python train.py --d_model=192 --n_kv_head=3 --d_mlp=768 --activation="gelu" --beta2=0.95 --grad_clip=0.5 --warmup_steps=200 --decay_shape="pow" --seq_len=512
Each number is 128 + 32 x the weight over its row's rms, rounded and kept within 0 to 255. Layers, rows and columns count from 0. Numbers have three digits each. The size before them is the row's rms in percent of the matrix's.

# layer 2 attention key, 192x192, rms 0.118, rows 184-191, columns 96-143
097:061123121119077091097137106147132166094141205123155088123084131122094128126168124144073137180147074179087083117160115139097117168172131140172136
106:214160165120129126150131134222124120139160140121108187078115104105104073122095117099144183123125099084140117130075154149106112118079115091152087
125:180155117142196141148118077141139125171082110106091163212150118077137114131126125174121112129187137119128147124152175118224184116103085137123156
123:077123113129160158119125093063152114139084098135097111194161157131143167132157146164121086129177162146120139123177138085196162140143123180110174
134:181179111154188169170118074130133104158102138090102180183170118118142111111148148158126085119164160114143131125135166145199155134084071134158155
119:164149126143189162178123100132132127169109086097077150205160130122139098154128127151151097130172186121155137118124165149212158125073110138122148
120:177134155138125095094123171144092111092174151145113167073104128065120088151090144085177167113097119117129143134094123144055119122111159095108100
091:028139114122038073103134148138147138077128121129145071106154137183141194147152118149072125172099131159107130153193104139077165124190115120113102
# layer 2 attention query, 192x192, rms 0.127, rows 185-191, columns 96-143
111:182082075139172123092170141081135115154081110171120115184149145126130160162115120091103095131148135134132164075115143193156167101096107124140156
120:076138088127099152110171155195110074103128106128072122175112114129143143086092145125121029131173105115158141142119143144102100133127148131142132
112:085157086123074142125125125208116161121144111133204144066107108121128101126116084157152082136140137090124097171142138115099106171171124093131088
128:072107053095133120097126174155121161128090094146119139157084124153156108143096108122137094115189129135138145137124148108135153152155157085123105
117:110119086115123101145099108174155155139084130115110211125071101077128114124095133113133098160206107078134121137134156112164119140135092084138120
105:074069132172177144154159118108159133132133100193134087180125087128124167141145107172085152123121090157147110154128091110186140135131062129131207
099:163089203130170142185134150083121190156152175117210147091103173115129134169156130101151144139168103127139129152182145110071061154151162133153145
# layer 2 attention value, 192x192, rms 0.149, rows 128-191, columns 96-143
114:177088123162150173139157090156113128104128119103140054118080057158154141097143138137106116060143092107150178117181108155117122048149084065125113
104:133100121111145141141126119107155145142121128109124135092140100140149186158141079092152119098191127057117187121132110124158095145155130128129146
090:141148103051076097130165133077146126141148164143131147164157138140186083167087154061145119120122096062144089110073111107085161077138110176157112
106:129150127059107101103178147113170115112119119140147146137048118138199158144132096081133112115143102069110133146114114156140083113102087208138156
099:079172085121109152087099181147158152154141134113145133171136123095144136111134158132183102159089217099131095159090199142148177180096122168121128
118:131158102101157143117146080127093108157162148122100184077068112086140048161121195114096077049041058141147105127134057097093098155167149182132137
098:183150148133189129120175061106116118166104094100120133043083085118136142151109176193163103013104123077136131131158094117171135115146136117150119
105:136119137104164047155117105069182072121162186117179136169119114151149098118089123098070125085170132132168161115096123131132121146139151136124151
102:118156121139111115123223146118128113095124108207137078152190130140160082131115146082090134119160083101165105123149090115109067071142154192076137
083:173142106152109126138169090137139168108213123132148122109101131100138108170122153124095094088131118184116176125126132132093108098121095145154192
093:084132135114174189091131091132127142177106107129110116133164113103168128114076158178142098144066133109122116088110125153141155179122157161111131
099:096124083144117168068082154088072097182168086076118166132146161127114132124157156165085121106129111089120120094101124178150106121125138161093154
075:122121095071130104169083125108126082092141157160128231121115057144148083117089066103090149057164142109140164141078108129153125113128118128096112
116:135136136171122077115152150122194119078100157161112096160148148128181087104156157116099102151098150112101076117120084093096093117107146175157159
105:121133112096145141137075120138099137186110114117126171086081104113117145157176100169146154109151137084105121186117140176126130146121126092120141
104:140126121111151143169165145115126152093132141133170148127133091178156122109145118178115133091157068083128148119186120115168050132136106142177135
089:059146128045101163143125146137129218107124131119150150148123115145107138109118163129155143178071155147092145158060137130104109180123131175114128
111:133126108166104134097153255132096117126171111117126081162153143208113121152124134132107206150130161140148102172123155149139148113122132123104098
112:076162123101097137153166185126160118112142107099088223130119091197139117090127174124117121141091141146155126147189146174167090140120163133143110
107:152115178184173065177085101115113138138142116113114144103068093115147122125165156166158130070210111129164161145153185154177103136104144083124153
095:123114116174141146169115153117113151159125140094139104112137110131065157160138143125205141138047155065115108198128162153112157187129140091140098
114:121111144075113127173143156098076137104164118161176143203088136137132092050107170136123126170189165107103141096144125203113105094102096112139129
079:132104130113163143143152126150085132068099133176070121143115099086147116090130100107112196183172120120118167153130132127151159136135143111115067
110:101176154156145130124135169132110100131187168125152118152135144106136096154087154121056128114089046187172115121121104166112120120138100143081134
103:104136162136115102118148140138041143166141192146135152167128130102127146125123141154176120226120164111123123149117141105133146157066103076166053
110:174076025129115150161081150113095137094156088160118180090138103134157087087130095120149142097150127164096136100130123097146157122178061135057146
092:113114164157072091169104131077186122142165136150134064128122124141083169143083106152083149127178105156154167130133137168120116095069032105129099
114:144122155140129113117135144067095121181191079085113113136151120139140096163104104132117117149158110113197129123147132087131194120147074161108118
116:126174133129075114083160170098156072160176131129171128118120193119144161201129122147078154114106131072126086159119157127147099110118111148099105
118:165146152163126127127092064105180131120135129106105076144126132104167164147142128077069045100077112158135083088154111159074146118133144119147171
091:094119113130124149181172165161129127062149103127120106153130118112162026168163144131172130101176165117103126166093119122110083093121169128215133
108:162104137145089154165117147125157154107136117130169150102134166119110127139071134137217143078154134082104113160102112140172127145138110109144076
116:127156143075117138153124156073202086139118143111120128110125103119186149148143112114139121110151143077094074166102169202198101136120126178167183
106:146180140146142069129119108100124075088147140109159166168096099165145093132140160129093113104146094185156169134133121146175149135113113059119135
104:152135117155098184121135157164089113110108087075068156160116097122106098080165101121102161130092179133101108087140094121116117124156122202083083
111:090155087090122106122138209105165121119133160131141120137135115179101163121129168147180140147115202123098079191113164147167145180076127191177093
106:045177153125141114125137164108149096131116144100126131101130173157175093154123151147094171139130141101153104128109111198116071156081185127148084
085:131155172103136133100104081100077121169118134127119158174063123128141117125071151132082158170197078128154188106074119164157132155079120082102122
097:131108169182171080080084174153108153144104158158110117166181141162092146140104163178141150188087155112151104137108122118099161161105126159125094
110:157144130176154086127128108108186139118136095114140118133127155081215119184139120107212120106153124107161055152123152094102192126132133128180103
104:138100130150149137109086069142116114127133131077118149185095095118137058083150126080119134145169170136165185117099138113140171111168079147169113
114:170100097103102142109093086119123146112110116074099159162137182127161146094169093090162120127186198110175118119091127096190171119173142107161123
106:174136143107128144162149101078168127114136097112133111109161142106171087155128095105112112066104115127108074101147076141100151089212102198137112
106:104140086106167102102095222186123144110132168145108177072119111193136146157134110115192191198136136076097117138136183149134095229130135119140128
105:158120130122115069148167102155081145118148171176135156174194142136092134143168118102150176129120135134133094157137137102121119097118137046115137
064:137125105134131103083078100125146154180139138097125090114182135211154129181118125125149125122099122070127112110157158106160113146121125148117124
103:165122118108071134141091125077086190115152092101125227179109119128105067068128147104132115095205137093161155171122122113125134107188124105125102
101:135085121163107076116097104109162101135116126092117103114136119150066118107108104147121112174245125107186180081126151078132122093088086122109134
103:162151162169094138115110076152148093137127085061102154127073091126114117111198084159136086097132108137127118135092111108119113138145099136097136
108:092121097155156132110052101158143173105092195163161090113136128127122124106112144098088148114155182131147136126097113138037162165090161110116149
115:141115084145095093059157143165130120106144150167147143121160122155128118122130092174158111145020141173157115136107124030120139109130083155093112
093:090106108079151138078114085156092155147126154138115131129146126111046110129175114127069118161136117144093134143116126137090092162131204124140140
081:144102117118050127141152242167099133092124198092137049096117133157203149118090160112142132185087168106071138115133119101074148150136080139171101
085:105116111188084210130068145123159179200134135103163065086198151186116149131141128152126152140158097121135096117163192138122140106117132136111137
113:106095106138104131158078154105101095092137118136098086120103095153135099108148100129090148131194132173083177095081082114085098118139111125153094
102:145140154082122129175103131108102149140081212157094185198157141124097140100087090141139131183106172098116154132133124075125101149148111113152099
089:122099126183127146122131127138150157170106126099126089122142137131107170096164104095108091160074133199136149119158092077086161105172087177116191
108:135139140075081118158145102093136146107088120176119161201185111111121106145127120133156121185089155129078098134121135076174102097180144095091123
116:155133138108123175186107154147154107126131138105112074199116120115148156120109114136109160147128147169092139142101139194168165155092115165145178
113:131101082088085155104065117101101128146115120154140139187185123122141104141114101126119152117128190049149121132112130103151127106165141167102137
099:146108145150114147175126060097164096100087069093154127149086102146138165151130152144124055077144127140135137083132169077128150078155147150130198
089:134181126141114178085127154178153146100105133098106054150125159068161079111073117098115167115095158156111156165095122162124140072135108149128102
098:062138082081096170086126129204157144123093106137117142112156120116116168164095132170190150129107143157136125165100117139176122137074119100216142
106:127122092134135116161131115150196138074074128113118076119145090135075117128161143128182133080140201156148161111130146074180077151169115123126127
# layer 2 attention output (transposed), 192x192, rms 0.118, rows 128-191, columns 96-143
105:116155135138072106094113120123159093102131146102101162130091229114128169157140174107182162081092142156113101177102197131165122094077144172125190
113:170152139101128103126189150094104145165141172115119092176126146082134126039141141151105106162124141112151116142125113123098124116095121137104117
091:137022090138129117133166115177131149133164128082055173121062130234074183087131190089052093114157125128123141066126120086178148095141109109135205
104:152106118102189085161128126121085137151133187063066091121115153132050105059091146101144064100177115152103175137129160115072132097113108098164115
104:162073080124128127204098123136098165166128129119081118116123149142117096159153102208070095148170151095180079102211070122134160135103183092151095
130:113006150143124108123106142133116132076169133082082100170128107149142131128135201066139190143123159083108073113113177181083109167144091114118114
087:115045127152102107139128112136144092128158133093147113132158156152152156173163124036131157130159179085128097156134167162083058140137117088120105
107:143151140131171155116168106118105125156088210162098109138127148149115136202081167128066139120091051116118127135140122085133142074121151098119145
098:131116122113187073198147148147105179103153128127112148163081124179035138105067172043095158093157165123110189100105168175157088106176190127131160
087:073112120101149115108152134134126123134093123097095163109135107134193128137156156125118155124046105129172057128153144110123156147120124168119042
089:111121134134129073187106082139131128098128074163165133133116124166103143179106128094117152130145172105119130086139121102097103091142120141148064
099:126096090148139124097122134115113104106181098173173106166040139162151131101130169134103103128135148109097110075115107180100127114098123054207096
091:171098136105144155100150099100117103165151140088082111107086140140100149065139164143154172123061065122143147172134128120187156145070139093175144
108:104143087152130089143105129158035150122160158142111176122126160187087137136107152155128081143145110129135204120151078103148146128150153091113132
096:148158115150092180145140162112150118111098123097065062173148154090154101141127117161064139118097119126088069143121131188116085132108097067103124
109:132158115114105127060135076118152119134132162065170131188139166145099118145149142067124214078142157165111100119145136195081089095079149165099219
100:203058131119104103118101178133150128154124094117042104117154159041114146124133098123169146131071198125163087149176116081129157098105134110172183
112:135176106086132154170120127116114137130116138165230151158094133123131157149104161097121134123181103139143142163113161136156149062147183095124082
108:155114115125152094170133130172084129140188112138164094112117155076116118043120122130130110103165168170180101119152118148113164107132120161160140
116:122147168135134149121163154126108088121110183075151103124173160147161089188153108110110157150128147123099128128113107157048184191110098176128110
096:138090127145076136083114164155166123133141135148140122049135113133127096092132102132153099090181140114133150099133082112097085155109078162172085
105:098094121103148160100118124196197112155131148141122141130166102179169135150063068130100122081109190148121116137150123098188180031089106122111127
081:146130171109066114125097115099171172079128108153123180160132103132165115081138095151156119081054180103121179178099200111144080091170098170130242
119:172030071110143150117129123133142108091158147166075126162085131101097125134146135122125098166118190097114088097176206098136134149140161097099107
107:146130133141096137121127142123123129129082100062184103068111097169144068166166099162124148103111172146104105055151112087100120132143123221145132
114:115156133107130149037123119091095095129141114138147127144041119156144126107126085168151138129094100131148158184131159199133187137108115118184065
091:135154089115091138079155123113148111117115163151083167114111196095144127126101111164108114135163078170092142178117157106174131140159126197122195
106:110094083090126121064156133159168140097085115097131146186049143169132150096128115124129124088100103109094150165128159161160132112158142114110089
104:122084093109121118133123105109096147110111197120106111200124108126112085087126123084044166103178126143086067128127152097109132125159218106154124
129:094132095168137176080128168158143156103148184167062141138087100146112133119163147173092133127117114153118192114114100114168145101123125124104129
102:149106148159117115133122134174110137185170144075155087087131126128155137103135147118091167127075123129129161106117101136180109099094155124069143
105:125141109158156118136119095160106144166120192165104129075094132164109097139148128124126122102092089103145093151146106101142137181132097089161118
099:150074082174173122137138094117096112141121136090124111181130153107098081133147149139044116129157079144106166078086048143101097140136079150167188
106:120151075130169157097158100133070076063108141153135124126161128137163156202114177104100082178104166127129115074135165129162150193082173154176106
105:120139138123166137099070147110117137139109114179090118132152150127090154162110105195131146137234144194123091168135138141120168119100191050171096
121:137091109095160137162115130125080110139144103098143122115173148135125093142080144177148087077230109137211127160124111129098150114100099127139166
099:161095138108136098167102112153115122076130110189134106102148144080130149097121064099052125172143142135093132047132143095099154157144162107114180
092:131103133136111038132149114121142142059104070132130146176134110106159161140145127135092152117090121147087109152169133103121130120140106211102140
098:135180163136072100168129159122151135065124079154154166105091127145096132134114064089178124129136115104079138117184178118128131095145103102128129
112:124115123123089142167126166153122149130102125086166141116174168233156114177156159139084110129118106124173178128106085144104159152166127108084172
094:124141163147125115127114164103155101143119145157057119147143178133193134121083149150159155133066129153085120086144177135133133131093154107194075
111:085130208130085154148146149159157088173104183137121123096080126176146155099082157171102118137086170160111171131094143166144128153110134066155131
115:119115087168147133115092164200141116109116162112033145112114134145070149105126136110104101093168133130090165103094171122159095163109108036128169
096:144130176153166148141154085070125137069140131069198110106138074127219118120111088125134087094125152111100116173155105152098159087138158116107124
097:130157108152112134161149140198177138135140180097073135078114065201140131054084136152104139093111146110148089119148089097143097106113146208146112
083:100137168126106115113152114159135060081074147136162088150057109131129144129178156118088167116121111146079187125084172108189117108124140130191150
103:097142194134088095132160175230159115126138132136137105115063095129134087089202132130091143056073180135100101125176211121172189119103113061176063
102:096155119079116134112175100121115111105155143105142135182070111132087106102098080134055147136117119118094130210139120156148153155123134187082131
115:098059122102140121132101156143090082163114192150052099151163171081149121170125174180079133161212150121121114161162080162112173141085183121113132
102:125112184136163121171131069150162185146176116135064143069067118092144158100087098113138131115076074159119126163178119101155150179134134136123096
105:112095119077113111110106106120123095088115087077164128106126131130125125130097185077170179136193087133128157145116142182157138122128186133150126
104:123171093062118123141150103138154122108121072109124121152159092125187077154132141121149141150147108110125090107123167139154129098129146194064072
099:147106122147095098066120113092098140209138138109117123053124152153117160119148101145101135090110142181114169057167127078164148106125126160116194
091:141183132155119135114134116093146152131145123143093115142086165123194094047106130177142149157144133172128066112150093145139158144136177109159144
109:142132080078088154070104162156135128150139158147110115154165167070189148145107081190085144146102133141063198158102115170141162161116120153083167
103:125088141148134205114117136144136152208155162094179133112156099150106128098140120165143123135156096125095100128171143127144093114145074144053179
092:141163100102104166091138172113118155144146127104090133153162151109121142127126160172178089132108141108106150132111150173127121117125144107154064
108:137170112166139137153120175195113161127083211107103098170158111158121129171087168134120167105112148146099121103145103098121122104154136119137111
107:121117090111135170080113132066096165183109140189104123108133144112072098187176124135105086094200145138112098148115133110105110117140127117127150
113:129109085085145103137116104181144141183126124123098100151077109141092150120103146097093123052176094122118160112118141142164116124125177098119118
112:131202101154097119067122157132099113189129095083132128135147177127078150190178158160091208148103149146130097195130132122147178140146107175143129
109:122063094135113104214125132132095140160157116182092162110102083071111135141186131086130114120151147088179137072125191116125133144135151093118137
094:153100075133097111174142114132181126145172091142137097075158141087142120113145120148088129107163173091153103076124150158067030151159144172067160
111:167171149163154118070143163110061116134144151079152102109121155080107144148120152144080109083163055126219120208133088158039112157065124106078125
# layer 2 MLP up, 768x192, rms 0.159, rows 0-69, columns 96-143
110:118109189114132113124160116044142126120181109145053167128109146125094138178148128141141135123128143170109167149112134230087098121183135177138118
100:121158146169107130149125126136147136083168140114159103124133147119110082155093133156183107155079141090076123101097161092115154081144152107210101
098:116167137187133154225145123122183187082163178111174132119149124147108118122069112134120103135087110141116146141094079167029093138137146125080115
116:153110121160165114153136114076117115077139145111121145117101149149114106126101098153142155117101206137114165118169137145158121108140134105122124
104:089104128059142188068048128088054151132099111108104107192118172089113186077126176142118097160169134162180113103109124066110056188124116140119093
098:131134106117107073139167139156139126119152143192115108176112182105120108180162153110116190155127101114127158080087017166139135158133106100144143
099:110136167144159106162085165109082099176145161112124169070124192147118095114089154072074136113113162130117124152154103137060184137124131119140096
098:140044142110117132094151107177158156093108158113082137150096038152091125174100144137112105236097127061139166155119143122112107142141133098083205
117:098017149110140108097184132138065138098124149122098125135113138131148135116186138121124137098115164154126186176176090123161121160112188178129084
099:146132134071115138100129064140152135117102138114156231138044143069122116132112145129120178126148199147102111069170151137140114035117184089080108
097:083112133128106118157117100144169158093092164087089088086127161104163071084142083098141112090120121144089159174120123174115099091106064124131149
115:112140135105116161141132094148126175180114125113139154119109080121135104129154091089101172081164167178161147122160090135091102154133165103075166
072:092108124195144166146098139142117152141117112130146170147103141091132066150074123147139127175154076111140123177153102157077134099147075129166071
103:153112099110090099230075153119121154183053138101237089137156142148114157137141122160113080089140228108137073108121132144104124124096083096128127
120:126113108165113156113111175146133113079114167157108122100174156106131115202151178135139166146110202128129122109147110124091081116157103154131147
085:150156176124123113178129141113094158111151186167141116159141126139144099149117172101112108097155138182128146107170165141162207123089067099079102
099:121174103112103094159118158198127162145127172132121099121098109138110130151082164151078090153103156132119106171192070095137122092105117135136118
111:174124096105152106083146159119176163094083189098099094110162202129145116097124114151158157150108168131130088070114087112099055152130122103072142
090:141184082138084186100119175184155144104135126129085150164122080114241105087084137111139022139159097093092193137087121117182089117143068097118124
112:132138169162090167054115084109148115131152138083123172157088125119105111086179138198152164216156154098150053152061064165130143191202132086068083
088:168119139141062145088074126120154153102157128133131155164093123147108060194112118158121150174121191126099115118139106111125114066114130177128109
095:114121131109080116128181192132083097092101128158091129112110126125131145212148149123153128138159127135126117138123083141185079118101144082161052
102:116090083075152087091126091145131096159160148172109067102057145133135144175169123110114156123130177182160113099105093082179181155084094126142140
104:136136107134166120098170144126128187182138128125103076133131122108105065107112124096144171115197175113116069123152101097117108157171135155087134
112:115119090113059099155131087107120078146144098115117123159058202135186126100130119081102098052130065085107142158130111137198155138107140169159139
095:128158090179156097118099100106100100118131122107149108126173133138103092117188120082107125061144153187130116187153091090099136127108144090074151
105:112115105061109123114080141062061065177148051178159098111122161089139134168088119086125108090130106164153151145088137154106205124120142127167114
109:146136155115080171066098068113147166181163138086106145144127113135140148139109044134106113102158146100115115134171054123147101170109098126080108
117:163113130100133111110171115088078169153088133168124184136079142054095142139134109135182157173160130100120118141086108130123127129119147194086131
104:129090085123162096094130115083159097152073140103128130096112127133134150108207133122103107102067140181116103135092097169151141073124111121108085
111:123125136118053120123124119177123177091106114113118122087167115163147138111132127077104106128154124147080155128109109069078116139121142105152115
107:101164097146043136128122133173175109173097114125123131115072122076122117116119093098060123172089151087085093126136110106193104130170148119125196
095:166108141148157124097135130132097106111117080128114156188125082184154138090211151114147136095158122147143097145144132126115126134122160036114102
098:168108139062125147135088164074138155100143137089088108129119182130193136092135112107108158141078146147134132133144119034141095086159100094079151
103:096079067146162095112180099117171120126106134138104139185115116199132144114140161166088149131100097101121127125113103127151115165142110106049140
078:100115076134116158124132144168151107114125146207130111111089125128132114183116158131133197146109118093110077156140076094092090140152136157074091
090:132168085140061122167120071171129137084120145128120161138059069088109134133131209094120104147154037133166124147110124143131136118123148177218119
097:123152133137096141139076141168151147137101120070118094176148113194061160137136093110194107133095084093158131178159133166078103127103139100166110
105:192123150138147161166119152098067120048083172116123124081127138199175110125212143110159134075157129153179144139115068203144083134133111136108115
098:124090090103093105119071120149079128168126137162164120172111135174160062087125173113143084132142138150148061118108130159105139041113154123138079
100:140133083140167125153152130105146163126160129134119138126153095171152087160166115131131131179123125103164068128134076105140099174107108149146062
106:109129114116125139200125165140130181121121138208115113120081146151109110133143111133114147114132165216081100131109096139137150143121176132104195
098:161091116139139122148140158160104094147081158141175129077163078120137153126171142117111155124136120117174065089155084141133069099166180084099093
092:096136057125126104039076095194152102124118145126130120139102145110133140147116163110152073138106109124132162170149117132128168115167102104143216
109:127106169151072165133075094145133121157154167114091124095120163100160073074110113125147162141165145102043089109155136126133088120082152203155158
090:114115123136113150118084125145143118140147133112098108105084109169117100130111116079152118125057184125154138119213111093101084065068163110193076
087:143093122132148150110185160170102122079165166082133125115086124158129125134149162128153133111066099143105136103078119121120129175159097119160129
102:113076113135133150150125151158132132139161135112184098113150100078139083136088127105135126115135132085133087134143129138062092148123181116097130
098:121130129112145112148056111087121121090130089151101123145145113150156136107143111191116113136167132111114121117140121177228124127099121094113085
094:138119102175074190093125161116164157105103113126131127135087140131120100160105116140141060125112103170127162115151088083086146107131153144112185
085:046107092164177153171091130106086105164126143120118154160167187132074085130062102122130120165126062082142105139144114149066071144102169093134134
104:101131151138166202132168127156100110053125145115066117092182136161149094158146129102160128130090151080121113103107126133091135176132126165153060
099:098093094172117125130129116172150075163122137075122136081135159120145087146067066110140115188130069089025116198113089129102105172147146153133168
084:132120115144103168212134118140098130150102114139096085162127097198110131113144129155127099113122168137140131075193123072212154178162125060105148
104:172112133145107169134079125128120090187145058087090156125124128137110103110099158116189117131119086141113135129136098128132103117067094135167085
102:185152134130164181143125030057147144167094138095146147141131118130073169160162122145133140167159211143067119101114138094146076130139136108129229
093:080146122177082141137124121175166102131137133097072161130057077082106123124199156085169131126104144122116139109087127164108165126119130197162094
101:112095129148086101163156115183151133027126177092115120178114126165112148171095139063116082182100120123117094106172087099094131114146144158171145
090:128175147153145165137151105146121088100132141139102078108054115155125053137154195113116184063144123088172157183072086144086086158151139149106082
100:089172094096132092096112143112117099165125101123155101067153113193142148108085100224198113110115140151154116137111104179197120171151193146089166
107:113163118101137158176201156123173093079142152107103139163146137170141158095165120088097112127146152167138112183067084140051143108117103160131125
096:099130139128075153160123131183075181101096112088137068140107134109103124180094177105133160087141117085124073166142123137135073173165148081117129
098:114133140167086096170141147168134170124139087137162132114101126087132121175112079108133113138105160133102134153150168129139097113170171127089128
118:123124120177138101179145135118112177114126104089219215107134144122063133176108119142092132167067099127127142129139090157103054087196137195094111
091:114179012147167131162170148157111143148094135137161090144109071119101110149155127132163147102138135152130176100129113144141141101110136137124133
106:167114126121130181053156151115134131113116134079134111155134145086172143175137130112136133108156124184126146148111147143078054112157191123106118
093:084061136180151132142180119165067139117133124157151107139144155108103180155168134121170187102101119163138215172134104135145073109100158147160201
098:113149069061113122092085114108170133122166089105135106137101092144184108107148103131140152077161156117114180148082123109130204191172138093151159
088:137100114186106174021164124126127093090124105166155085142111140119120100131135141107112152166138089118163140135128101206171129111136159125147142
085:160074123119083112161107111146128135116138115128154125059136123221109115136181106125141146118125123122125156142133033136136123131135159135108094
# layer 2 MLP down (transposed), 768x192, rms 0.0884, rows 0-68, columns 96-143
098:157132114142111144135078186181068122118109139154160158120123134139135137098139134193126110158095131110125106122160083026168155124121140132137132
085:129149152100128139072088101111090103152048142122119138133140121118162158110170237107153163136197135106181111159113114092114103141169097138093153
094:124100162083091099049101128128050156152095122173089081120158109141106167152179140082142137116161147116159157080113163151153142113113083134153131
111:121137088099092135079151144133176212159116145123159108152155126091167140121173152094161112104141047086139141186125162113158163177123102149135152
119:064076133146093134170115127130141169131156074073155150234164134157123119144127079094144085120090085102107169155126091155139115135137133136125196
097:101167153123134139132133170215073175126104116177118144159102118141132128094116147065132184109128136072096182134154050123139092134085133096164094
106:120147134158103168170065142107112133165142069133102133166181179115097070091082127101102142136113161183140156117114166106113127110166151112078096
093:111137116132117159087142074098147086107193157109199163155163186110160148083121139098145120137144176089189159171154158128214128122113146147166141
119:153162214115111141103097178129112159157127088118098148188138128134156156107178109118131127143118172168142092175164126124030133147166129159115138
087:159081112178162165178084103105145106126145154106150146113104117187114094124128150138119127121055079082059165089143124122099123134126152128139115
092:169153095129111191166120146163107136109109090116117146126170155112126144161143151110105138187134121100125152126141143119133128189132133120105119
121:127174143175129123161135168151170138165136130097135090162127121193121139144155096164132197098157128125178109123113088107077105126165134167101154
075:172120120129118153112187171145140117169135138137090120074134102144150168157132089137120124142120126171086156091156152126162143137194144048102122
105:150102119134152153154097217126151115167171131110130131072201100162117186182105137108154136094108192130114105187079119129117145101131122099098131
118:151136146067104102112163114131112149171155119098152110135087108119123157085126067088132117106127056122165138128114114140162200134122137110085107
103:104113164131058106156117147132117140140103161165124150125214185073150092155158130137126157183126182089047143198178103119119160137148105176180197
082:129093093113145141064154075067126091132131100138121139092158107120115137148125121105184145073116146007116161069094146154123144127096075136143169
086:185127127097152127144093115105178153121142117168198136118098129121093075090174109155107134157154155245178151094139064127170136111201110119141118
116:094115168111095142089186156134131082124151124112145066113100134081098190135130132103101169057102125138121112176153111120107134072161150140141169
115:139201099143139111128116097127100163124164116088125107106146132160110085111168139124162081148111144143173124140155096189185118107188106122159054
077:118111110153097160156147117097118122141110120137087189145159146161208117141195148140170140167154109108132170188095123149167130115135149106174088
087:125110103152222125146083095119157155143195136138193139117105102142121122083179125147117120124113134133130135103108159130092099154095132146089180
132:079149082080149081085118169156117109112142123137129088190160162147107146201130095142106115122093145114181152112074128125156227149116115092128145
106:102134130134150119163120054109147114164171110143142137140123176117166100133129176100151147181169151102129088151237119128155096129211133142074130
121:151163137155184174103111129116120186137168091160097124143108182152086097152097147132179161134126143166199130086145160103168118148188185116120089
095:129081123156206146168086100116114124117148150145182113242107147162119128055180129105127132105160142195175171174141099147110061130147124164150146
098:083127102183096211153155124209131136128126111131090082140161200150152163164146113150143160154089178159164111182105111055172152118127123165124131
101:122134140167107099127155134161089113099134137164182165140122129113114185187146099110130092092143179079138145077100094137183073141148095159136179
116:103151123113219097134151119165182163088129115093134147135078149118123096114114149123093141107085168101209154103168154086157123092135126133093143
142:141139179118187131143091108138182154100091155145130102157162098114121137063193112117096065178134132111112112185124123154152113100184148164126124
088:147124148138125130100111118177107172081107052118133092141134141123150085131088102077121166060113163148128151175097156153112139131121128138075129
115:168138158147182125104154139112062121095216166128158122134122141158134143087151138159103107175140129116114107096082083126068163211139098151147144
087:126114080133151160164100125104136156118129150163123131154206160119109126102076130101089075169079125139123104117174148175125141160100185096130104
114:103111167103157187122169100136077110134191113164134146198113156165117140108109086096114120112091125142126174212123172120100082126130145139104129
116:064139104136122121134116115153080183117119037117140134122115134101127125126111121099138156131190128131114179134130169153139132122081136118211131
085:162172165115080117109115102157083161123160126051128119115143154131115148090152100074117098136141089137108163113122179178118113119136131104170190
076:128100154131136151105154168087100085111123133139098195094117101130133074148186129130098127119147104148123138095116168145129167170176113123076146
094:139113131161110114150094103157115139121177157122119139105141154192096177123181149151184133135160135113127091191119125127151107113159151086122113
102:067128119174136111108089158147124147150142101127170126097144072127021139107129072112119170168107140080117093115164170114158107124074067077151138
115:130110080161085184149106088131139121179217067107124097130134141118105205152128156103129140113142119101122084171143094092120128105107151159153151
084:088142106139115143086116088120137139121121147145135138090131156069187130102123126063099140142129158148058173094159166121130156103068108118159133
121:088073136078133142126101115164120092143135087154174104157079110175113213064107203108140091128153155194150124126121142129134125111147178101141116
078:133110170132115136137154098110103120113162153127106138133137159177119097072095127157025108149116114208092142125123135122127162121170134147145117
076:122156133156129121189137125117091102121203121122169138175080095148082108129118110097063060139134110118136153082108100201123080193132063100179145
110:153148183106070150095094109186138063147136093064068055129182099154131117088148112079141097091240090129097148097151122137170115121100114172134171
093:126132131135140114156156158078105129126109129120159181110179130158079141099158193139095150144187088109100139131021153176128150185160117166078178
094:166156154136086105151111085071133113108091096162123207138144156168106152108116123129060157125172109118099133122176132134170125107120182160104167
092:129165139099105147060149111127145165123159154190090153100131149168071171155192114129107131116138106155131172111114143103174148140131104144176142
099:123179137142148130034107098130102106111173114110122156230120179145139143135113130070146125138154140137135127134138155115072164186118138164147096
096:153141089116155137122144154053136113082173106118162146134140085121115147162153108133195141089078158069084129154081252175103144104177125115125168
090:138098151120138116113108170131103170166130096171131133079129095189097136150084156154114093102115161089138113108164129126156078148075149051194160
086:153102134126120081138130096093180210133156133133191175106087141129086157109166098121094103054113113149126121139203097158185138156111142133148213
076:117103167180129169138114142174143140151147176065089156201143157120095123126133138142132088115088095116145143142173125137148066147117141104074136
117:130118086092142137093123083050164139105166162121131159115144137093167106143077057108115184139105155127081066134165140166186157134155128176159088
123:095114106159123131135098116153085099119131116119132150100110142185091120208090116133134128195121068128082130104097110159166130186109118089109086
102:148182091098119147138108195163091117143156122124093128136114181087117177075118147108138072109094117130153108178129164205158152182130175149108045
088:128120156127114125085075145108185083148099162156091172152160155105125107088180111143127108159125134107140170136161102183156142161123167092161201
095:161121125124120131078103151060089162175144065144139109112137094103135146106152118145111115119153169110143106180059142112178114120098063121113111
062:127132202158156127128118100146133123120159114104063152143089126171129102153143105123049141084108182198145081153163120098184141131096157151070128
107:104143104117121154126086125142109131182131103168146158162153143163156145102094103135161095110125094130134165184152131169151089085082202128137130
092:102094097162133093122141123133118136161142072154144115140126116119079126130114108116105127110109137136101114134205162156187148127120176106148113
083:148133070127188109116167139062138119137167134122118133132114094152114112125175164060169137171091121096152118130104163081117200141086121179150160
113:110117149186143111126106105127154132141199098149145127139137167108143134147109116163156147107103193115152076195115085111170104116152145105131097
103:180157091134147151093128116143132089126110112117023060168138113114201158063133125110166178116147148110141148123112133112149215152065114096152138
091:117064162134099124176105126211113127138101131135132099095162142139068112135085170130130192123137108153106060124184161078137114163121051102068141
103:101168207160101160134104160139161170133107117158109154135122151154132163133116132120088126095078099188090192194158104129184159136125147075168108
099:159160090115150140157099133120190144106183098174121173161155152089149127122105155154070194153119159054127122108120132169188153125130149188165189
080:132136158144146157106125083137134139135139135123111110156195149159127117092095170150126124117085113198124121109164165126141132088144161130113157
088:184143127102170122120078169101170113123139120164102184108134058151109171059133091102120075144128131090167162144122167105168234074134133150117159